Each number is 500 + 25 x the weight over its row's rms, rounded and kept within 0 to 999. Layers, rows and columns count from 0. Numbers have three digits each. The size before them is the row's rms in percent of the matrix's.

# down: layer 6 MLP down (transposed), 192x128, rms 0.183, rows 58-74, columns 0-127
# gate: layer 6 MLP gate, 192x128, rms 0.197, rows 59-74, columns 0-127
# up: layer 6 MLP up, 192x128, rms 0.191, rows 59-74, columns 0-127
down58 109:474465461448508496491512495531479531539537529447486494499504526491500513532478506492520513490526501500522511535516491467533502524510527468500482455529501521489503530500487502464497485511467543521543561497492472486486475509516486482491477496545495489508488476468534506539514520523504490474492480478516528523476523468549536520499474503514536505541467484511506487470579546454495498486522
gate59 096:498482538528532496474541443494476520507504490488505446524479514516466522520471503485494515469511524491519470525487532511521508523516504524555482494495526522521490483490541500536487507500484511534482525493475517531464545496536513514503507475492473504447494456500468464517457497521486490506491481520481508472491489486473509471496499527543525467539474497571474522472473507468525529563482
up59 094:481446506497541536473444483521441471473473506515462504473468494510461500549506493516497495486494507484510532471488444522431462501529510474544468483500528459540505516522568494532488499531517499461510515506516493472517480501534483513500502498498529518520492490449473522487496482525493497496494520504554486513508524494465502543511501526498499505515506526497510508465503542525532495508506
down59 106:461464502551519503462500529541471526507531517463502556526494502499506509504487486478517509493509544517499507519455500473494464504547520515526469477511487523503524534486492503514509498530544493472505511495482525503540479448521495503429456498506510475527496559504544534460516496484541519534513519480521523483498489480518485512533481467487498504446490542509521479530477525532483497506490
gate60 099:451489502487455479512496491484463517491547496467470480505505520509526520504502521524496556495534477496478482507471511513502467467524543512473492516521491446498508489503492494524506465522526497522472535482522527485421489512522466524486526477504463504481493470503523469515479557512501480510490458536463493495550478436504479524501486460527490508525539517531487481507539464487505494492477
up60 096:507498495481500519487560451508461512552456482543471512475504494493523475500462440489481494490505554508478553498535537529500449544493518486486455516499485518504479503529511505524475503471507448520513497491535482484509467483523466514497524502484500530483501491467498510501545515466500471476481500513475494471494516417512528468511518480503495503533488487479489503488514532488533521508528
down60 096:504484552497510548479476467466476531521459516512485518460474497491507516512483486528530480505481512498524470496506518519481470553446487523481501519506461480487508519527500520531497507485498527509519514508544489475515430506484477500495500528545499470500488516485512462443519530506492443504514520523455478536505480501491489494487527502508547491521461490532515566508494491515542468458513
gate61 097:529533513456485521529501505502492493493499481481542455487507507539491436523472487483472495500469501492444515530480508474492429461488477495510506495542512520502480456485542481469488501496460515486544525501515513475529535484500492473506539519497501500530545505470468536530538520546519519520514509506514510494538522517455499499471504544489519512518514505476514514515484475460495506488561
up61 097:531535480484515524477510521449481525468512499484507495487512497492515525473515514511526509494471480501467474532499511543513507549523439493499500512490490469466517502519482518537470490525491529493507547536475485514510460537521550475474550501496506499458511554514477458509503448480477525479455474531511498502464499511497500534510508492489499523539474500470537524494495489481482561544465
down61 098:476517559500508515530535504475483506508483489453536470496509488505485545517500497516540499494537505511517490504503492466486553525525508505489486489498517519480480522463494505521489515464556478517503522534496548508513521524507507485525488558498504483496491460486490510455517474515510473517515519499555469549486461485479476499471499473453538486469526559467496476450519505480488555513485
gate62 101:538490525440498501535517490490510489531501530462508479508531535459512457519512489545520454508507533487469475524486510536468537463470503489510497536497491505517472509507498478504503516504531506490479517508489441489501515510527522466501492504457490547518496503525485545487488490491451560516506488468511513481480488456461498499522498507533447536476498504547469530523550521504515529490479
up62 102:493505487502487486499505500501481489476478533467489475491506442515463507457499498481494466476479494499479474478481499488531491528551533525506539488530462453464457507514496441514509465503479529486549527522563504502472515504501499536475471519513476483463485489474517507539506498457509526464515494517506501511479488508537509541537531429473477520523489482462505517485531521526504489485534
down62 100:479524486495492514476465525470507523478484511518533498491487493465503525509477529530523497482481529539485457467492513543474488510474482516518509486552487529505503532460517527460488468509514492470522526509493428503526497534518519500472469539547521496457501463500480508479505507535502534487464473467509528507506506443518506499526513521546484533463488519523525464547526503518509498549520
gate63 098:479469520505527476554496465495537491524502476498505502477477479473508478499480455552471515465527509522487492490522522517503502527494491515527526473502525533538533488508497543528495555542482501436478482450489484500478489506492489527508502467494524518530473495461513479488482488481488469484552487501495455534488500516540480502509533459478513478510469515512472526552514551464521488500536
up63 103:467505460534506484473492506525507503476507508522540508492554459481509483536487475499485490503511504479484499461488485512520541527503466497489517499460463487474496481508506463536560463511469514520457518455474521483490487505520503522473498480546549531495454516484529504480484496492492511508521480501503453502490463503520497532547468485497487478532446439500475466510487494486502537472449
down63 103:553489524502497506531510515465470522507531525463530520488461506529523521475487505473481559506495476526481504502502457527513494441486466469471489492468496451497500475493484484486512467461510504489499453490450525509541500542467487511450540474528492454513504528456480506517489496511544496511489494518490508467478476480470531485491499483563509512476497511524507496485514487498456497549489
gate64 099:508482479472494521570494503513483496477514568505509499468520501531485506506474505516520500545498484550521521517499496456498524495511494513457515489436498465523489503496501506500521523510474526500482478472472546486550492490494478470508506497504524502495489513519500492539435482515541467492536545480508487485514480469512505483488544495508454472525464524450467445451468488508501505501499
up64 096:522471506479506491533525528512504547485535511517480494505474531520490539526537489481469505476527442450484487493531477513498505498490491470538480494524485520502491499490514501507488477487514500488499519565543454508482519480518494546450524492520519464494538489464466574496493488487476497499436494493530513539465484544483533517501499529466496535510461507501480505525487512484498456499482
down64 101:462448522473499500530537522502513520484533567471483529492513518499475505495497524476487507520505553489523515439467464501458505505449488515480477514501527470468494488477489487516473462487504533478537500486503547486515516501509456546517483511501477480456495519463474456520465525532458486499478537490509510487494469515501520541523487487512505508500471492468500517501501475458486481494443
gate65 101:499451524490491531526534523514439441496526507506498504481476517536507504505533540503483515513519481485464474497509501509545503500516498479490546531490465509530526537490536511475500483455467516471494484482488483455490526475508503473526503473499533503520479500481498492453479506516469510497524501523528496498527420530509518492513505484489473484517535516495511425516478458482490507546541
up65 100:482509487491502507496483444500554457515519558480488514503472476516529523459488476474512479534506503488508470491465482485481506528489472486507518460501525483462508521513474465504496482487539445501488483509509535520528482506476440485506474486493488499506508518446502483523461445492499538519513447522463496474535534463484530478476534530501522507511502527468526536518481510534530512475514
down65 104:505522465524494477483487515485520511464491472511505498517537469458458466535498475535542468511499466483511508503521470469508507484464494481493476495496542473526481506539438501502479502518508505538532513500509516529481487535478530479508472525516503515504483531439543491543481470512541502495540550513478494502538478497505503528471513515457454489504486504547488499469515458473540517535495
gate66 102:494474504498471470511516528518480531491496500443502466466535536460474527509506565520492453503489470497510477518498458484507486467515485506485482485498495507553496473480504498503507514532451500494507498483484526505533473494450480511482526454488494499480473548553496492492470496506508460526438498498501512519515483524469483497527516464509476531512502472487447541456486493448502488461513
up66 109:491531492532471510544541487494486547525500502489516492540475476483532501512525533498529483496497539477512500521565461519463480522491496527512470497520470487504482471498482529532449489435510490531498530500518476535493508471542504468503461507485535509512511445498490494488465499475499509483499472526494507532491497478483500397514517484506475484554496537494506515499508497512494499490522
down66 106:519477535506492519497499504497521494529488490518488533498510531467496557492485516498501486497499485531455498463521519531490532523481482537502491488500472483534495475482504541482476503487477489513455459513508449482498476519500488494466513478527533492512547551498465484478533489508516523514511440535485528519511487479451512493459516489507522529560500517492437566494469500491529469460517
gate67 093:474507495446493514514575533509525501505515520487479499487549512517464517542488529513533525507508520501473516469520540523514501430536442548511507504473471499504498491476487468510494558539483515496487528496501488482474529501458496534497519474503513499501502445490479483534494472514491526452453498510486519511487513530485491498504485489497487479510508512479523522520556506522488544454502
up67 099:432501457509532506455485478522529504503464498473485471445546461455490531533479483487488477532496500554495487472488520504521509496491502476508500467498504504507475472458489527491517506497504488498541553491459528462545482518534522479499478479523512504493544483497492490467531542454507452503503505540490488496506532505483543491487476494459485508513498478526484490520536539515496539501497
down67 094:481489547536511521518461453511519486517491509497519505473490526464547523437514488506503472500488519542509524526492523594510456495492499517491553499486495481564494510483454513506485524487493469493517537533511491485504514514453494443477514539492511488485524507500514499494506518508546448488493502483512520476509503507518475502498473488498485491535488484438509486512510476503520508471455
gate68 092:538455448525500463553502506451463454571478523511514501517541494497521527536466534530512482523535506498527515493491521525515507497463539516487498499495447514494491527517453514508485497508474488444508525490439484479446481498505511473530469508489502525504489490495517504497507513492475526527483494515499524526517515548542501525509463505501515479527478514481481484472489475471506504472476
up68 104:480549539486513505511479510557501511493547492467491488458471490497495486534491532504458481483457535527462492526510538469486489515552442449479499480515489482493516483517549514510501512521521500480511514510549507543489483484504447510498523486491479513507501472477483505470495485505530487483511545496499529489526481457524442528498492486483471485475474521548540519483541470493496507501479
down68 113:525472470475520530501526499522513511490481516449464509505461467540499516521473499561539482514537549508533501464515518482495528481481514460500527488485483532482494528498528514491506527510489513486502487489534493530494504531464470516586471537476495498524500489467478460463486496502501520515480512484535534491495486539521518543517544465531484500527499499498483465466499518456515482520524
gate69 111:516469527485482524524491518490523496516520502471514519538518534496489547488448467500486509506522506485494463518508501501532468551506506520536537491570459471509488528529485516517507472506501501535489498520512497563494523536535462469499517500503475537536546518485454504466519479512492490519496506483470491519544511519490512455445500535544519488534484464521503528515492508493479466531492
up69 107:502487522551527510490473483489514484470483484509449501463451515477518540545519521466527490506511497421501498527496442466517504487507502490506503485478503524507501502511529488463457482458513487475512518545488527508514503489476503518466499509523492510496456513496531534543527512548515508562485499500537508466476549491500515551496486482513489525481490500483517536491528540455485490515488
down69 102:514551516477473470508490538476506498494513501473482521492468493493467473481421499470501482465495494531480453487472467509497470533496504439503472521550502501490470460477486501483487525515516447536504493520507524503510444519504481523519493483535522464506471496476515473466513492488506523502512557516503502476513512494498506517477512545479527489494490552512516511533470503505488492546564
gate70 097:512523469460498440469513520537483497502486498506489474505501478534475464529525516503527492492538472500478508532501488547487515512483499541506517482491486547443478470473473471525547448473498476491441521452468516505511513484475513534503517542493526507546459549480514525503497523496487506505514521510478483530516521508485489507469493509509547539451511528542484512505512499491506488465520
up70 102:479512513516502488486520471458495485511499501465513475522497521466482455467480509488492534514495472488550537505436489521506504506478502505505515505483549469523500448549483492504506494499529494461532489505466475519495503487488494531514498524510474522520475495529493500492539498497452494543499559542481523559494512524491493459491498477454504511546467497459462489553484501539516549488500
down70 104:525532489500477487481476503473519500521487458466494509483497516538506473443494492503561521507526513481500481532511503551431518486521495533530479519490514514517520531498520500481518527522460499501479502506485499482567454542516499469480489518491494503495534483530470478479522490491479489509504460482488473533485460473520567473456490474516508543512517464446508538487513482476508508506499
gate71 100:487514446486466482510524536497489494459485532522559479519474513507530484494482538523509508554487514514504523510548547467491494552523469484550431524538500486506490539519487510523475491515502530498500523530507497471533479488525534513532495482522520513457476480512528506493494496499486466514494504520509475493519543529506515505518510523450491538516533512484533519525468512497453508474470
up71 104:552539514506498444496494537505484504435524491487523536518560553503510490474514507491535502513483536509466523533499479478487504505483504474490524525525523456561482457471502493476525512492490518519508508514518465523478537507512487520530481499523514501507552470488493491475512499527493478514487488499524574515496534465505498513477463474503509524512544529532473518499482512491542505461495
down71 108:456500504492520527489447475539504508513493495487512463481487460489517466497479502505452560467481501446509516494489481508528561516481472530499540510495514497523545478424537491496488509446540498463499529488462477462504527507495493488529502529512461496523530502500484471499518484489521536470483528458508527551531509505493505501491499492517501475474505486474484512527513485485516479486545
gate72 094:499549493518484512499464444492505511482483534480493467541475475501538482455486486500505469510462511535484500494512520483490515509480512520473472469511484492508510490438485479519557534467490536464493495482504482493539459466494550496463487481503525521505445501501483476490477466476491534497542493522530493491480499526502519475491474527506504489526489490496493455476527417456494480494515
up72 096:487527486490501491527509494467536486547477480512518451459507477481517478532549496456544511479514489474501480549498499529490510477489462500550541501481515514516542472484531528502539482510437523482459534518537540511481516507447527503526492524515500512483526500499488488524504476487502507528478518435516511514509487480526469455490486468468547499500511473485497487494539535518497500511505
down72 100:523508505494505563502564461520529494468495517482548545503477552513519478497480519544535495529501520491508499456469491484471493466522533509518498487500543516513483521543516485473460509442544490504550526511462489496516521484513515462462501463504467497556485493491499513496499506473507472493491506552478533522496512519503505494496514516480507484485491466464525523524502506491549486469478
gate73 111:489494511490478501510542439500514489487474467472488512424509517512477492484530477504509493503474471501521524478536479518513508529516468463542545507462509525491507486490458489522502481469463511478501496489516487473481512463484507484502471549524455526535523454500500532487477526495523483521545539446491510529530504525470491463502517509490491545486503472546457509528484504518481491547495
up73 111:482484493513480459498492482550525490530479501473506508470489476464494509486472479516488505512506489514538513465538507529523479553515545496535468524468525485500564484524459500491505483503436489494484489434485527498558495462482510510513459470510471467495520508479493508530508477492509520533496509470496454480512502493489489541494537496519492493455507491495487486443485535500542519512458
down73 104:459466503524427497530519487476490535483527505475551513515501519473501452526478513490532468480483491512468490508491516473508482596519497504518527484529540520521475509476501542486502537501498487500482476476487522517519471512500484502520513501503524495472499455480492525471523518475504482444510548446497481520538516539520490495477526504518487508506475522520513473531504540503491488469534
gate74 106:560477438525481493492474481512516460509527526489535490497479533511536501478480536509550474541464475509497560569508501522478490487474524507507456472488477492475513500470508481526520486515492543469494525488464502479504518526516504500462468483501509471538501508463461543532500518502529501475479502460484508499512522529519492530515486477502538461491476501490450532510524499503497523474492
up74 098:496538486482477515526500541530484507530479477535443499527501482509498493500532521489462486504444485492487485510502484453489517503490450501521509505479489497494504441507509523482496454476546471471475481487532509494535516509563506546505492548511483468483499516503468446482536460552479512475508544498504488488494500543482498535513479489488481462528527465518511519489514495509463466475513
down74 097:510491499486497502491593535555488485519481505507451497508557503515502475509496470475526502502525486502467497468506486452503476470487473496549507501514540495513509467508501484502490467502487464515522516493508536476531501482524529497520524493475449447449527518500527484510543461498454534503530508509446506465472492506507496510485553486496487507519509471513506495480478479548476508517502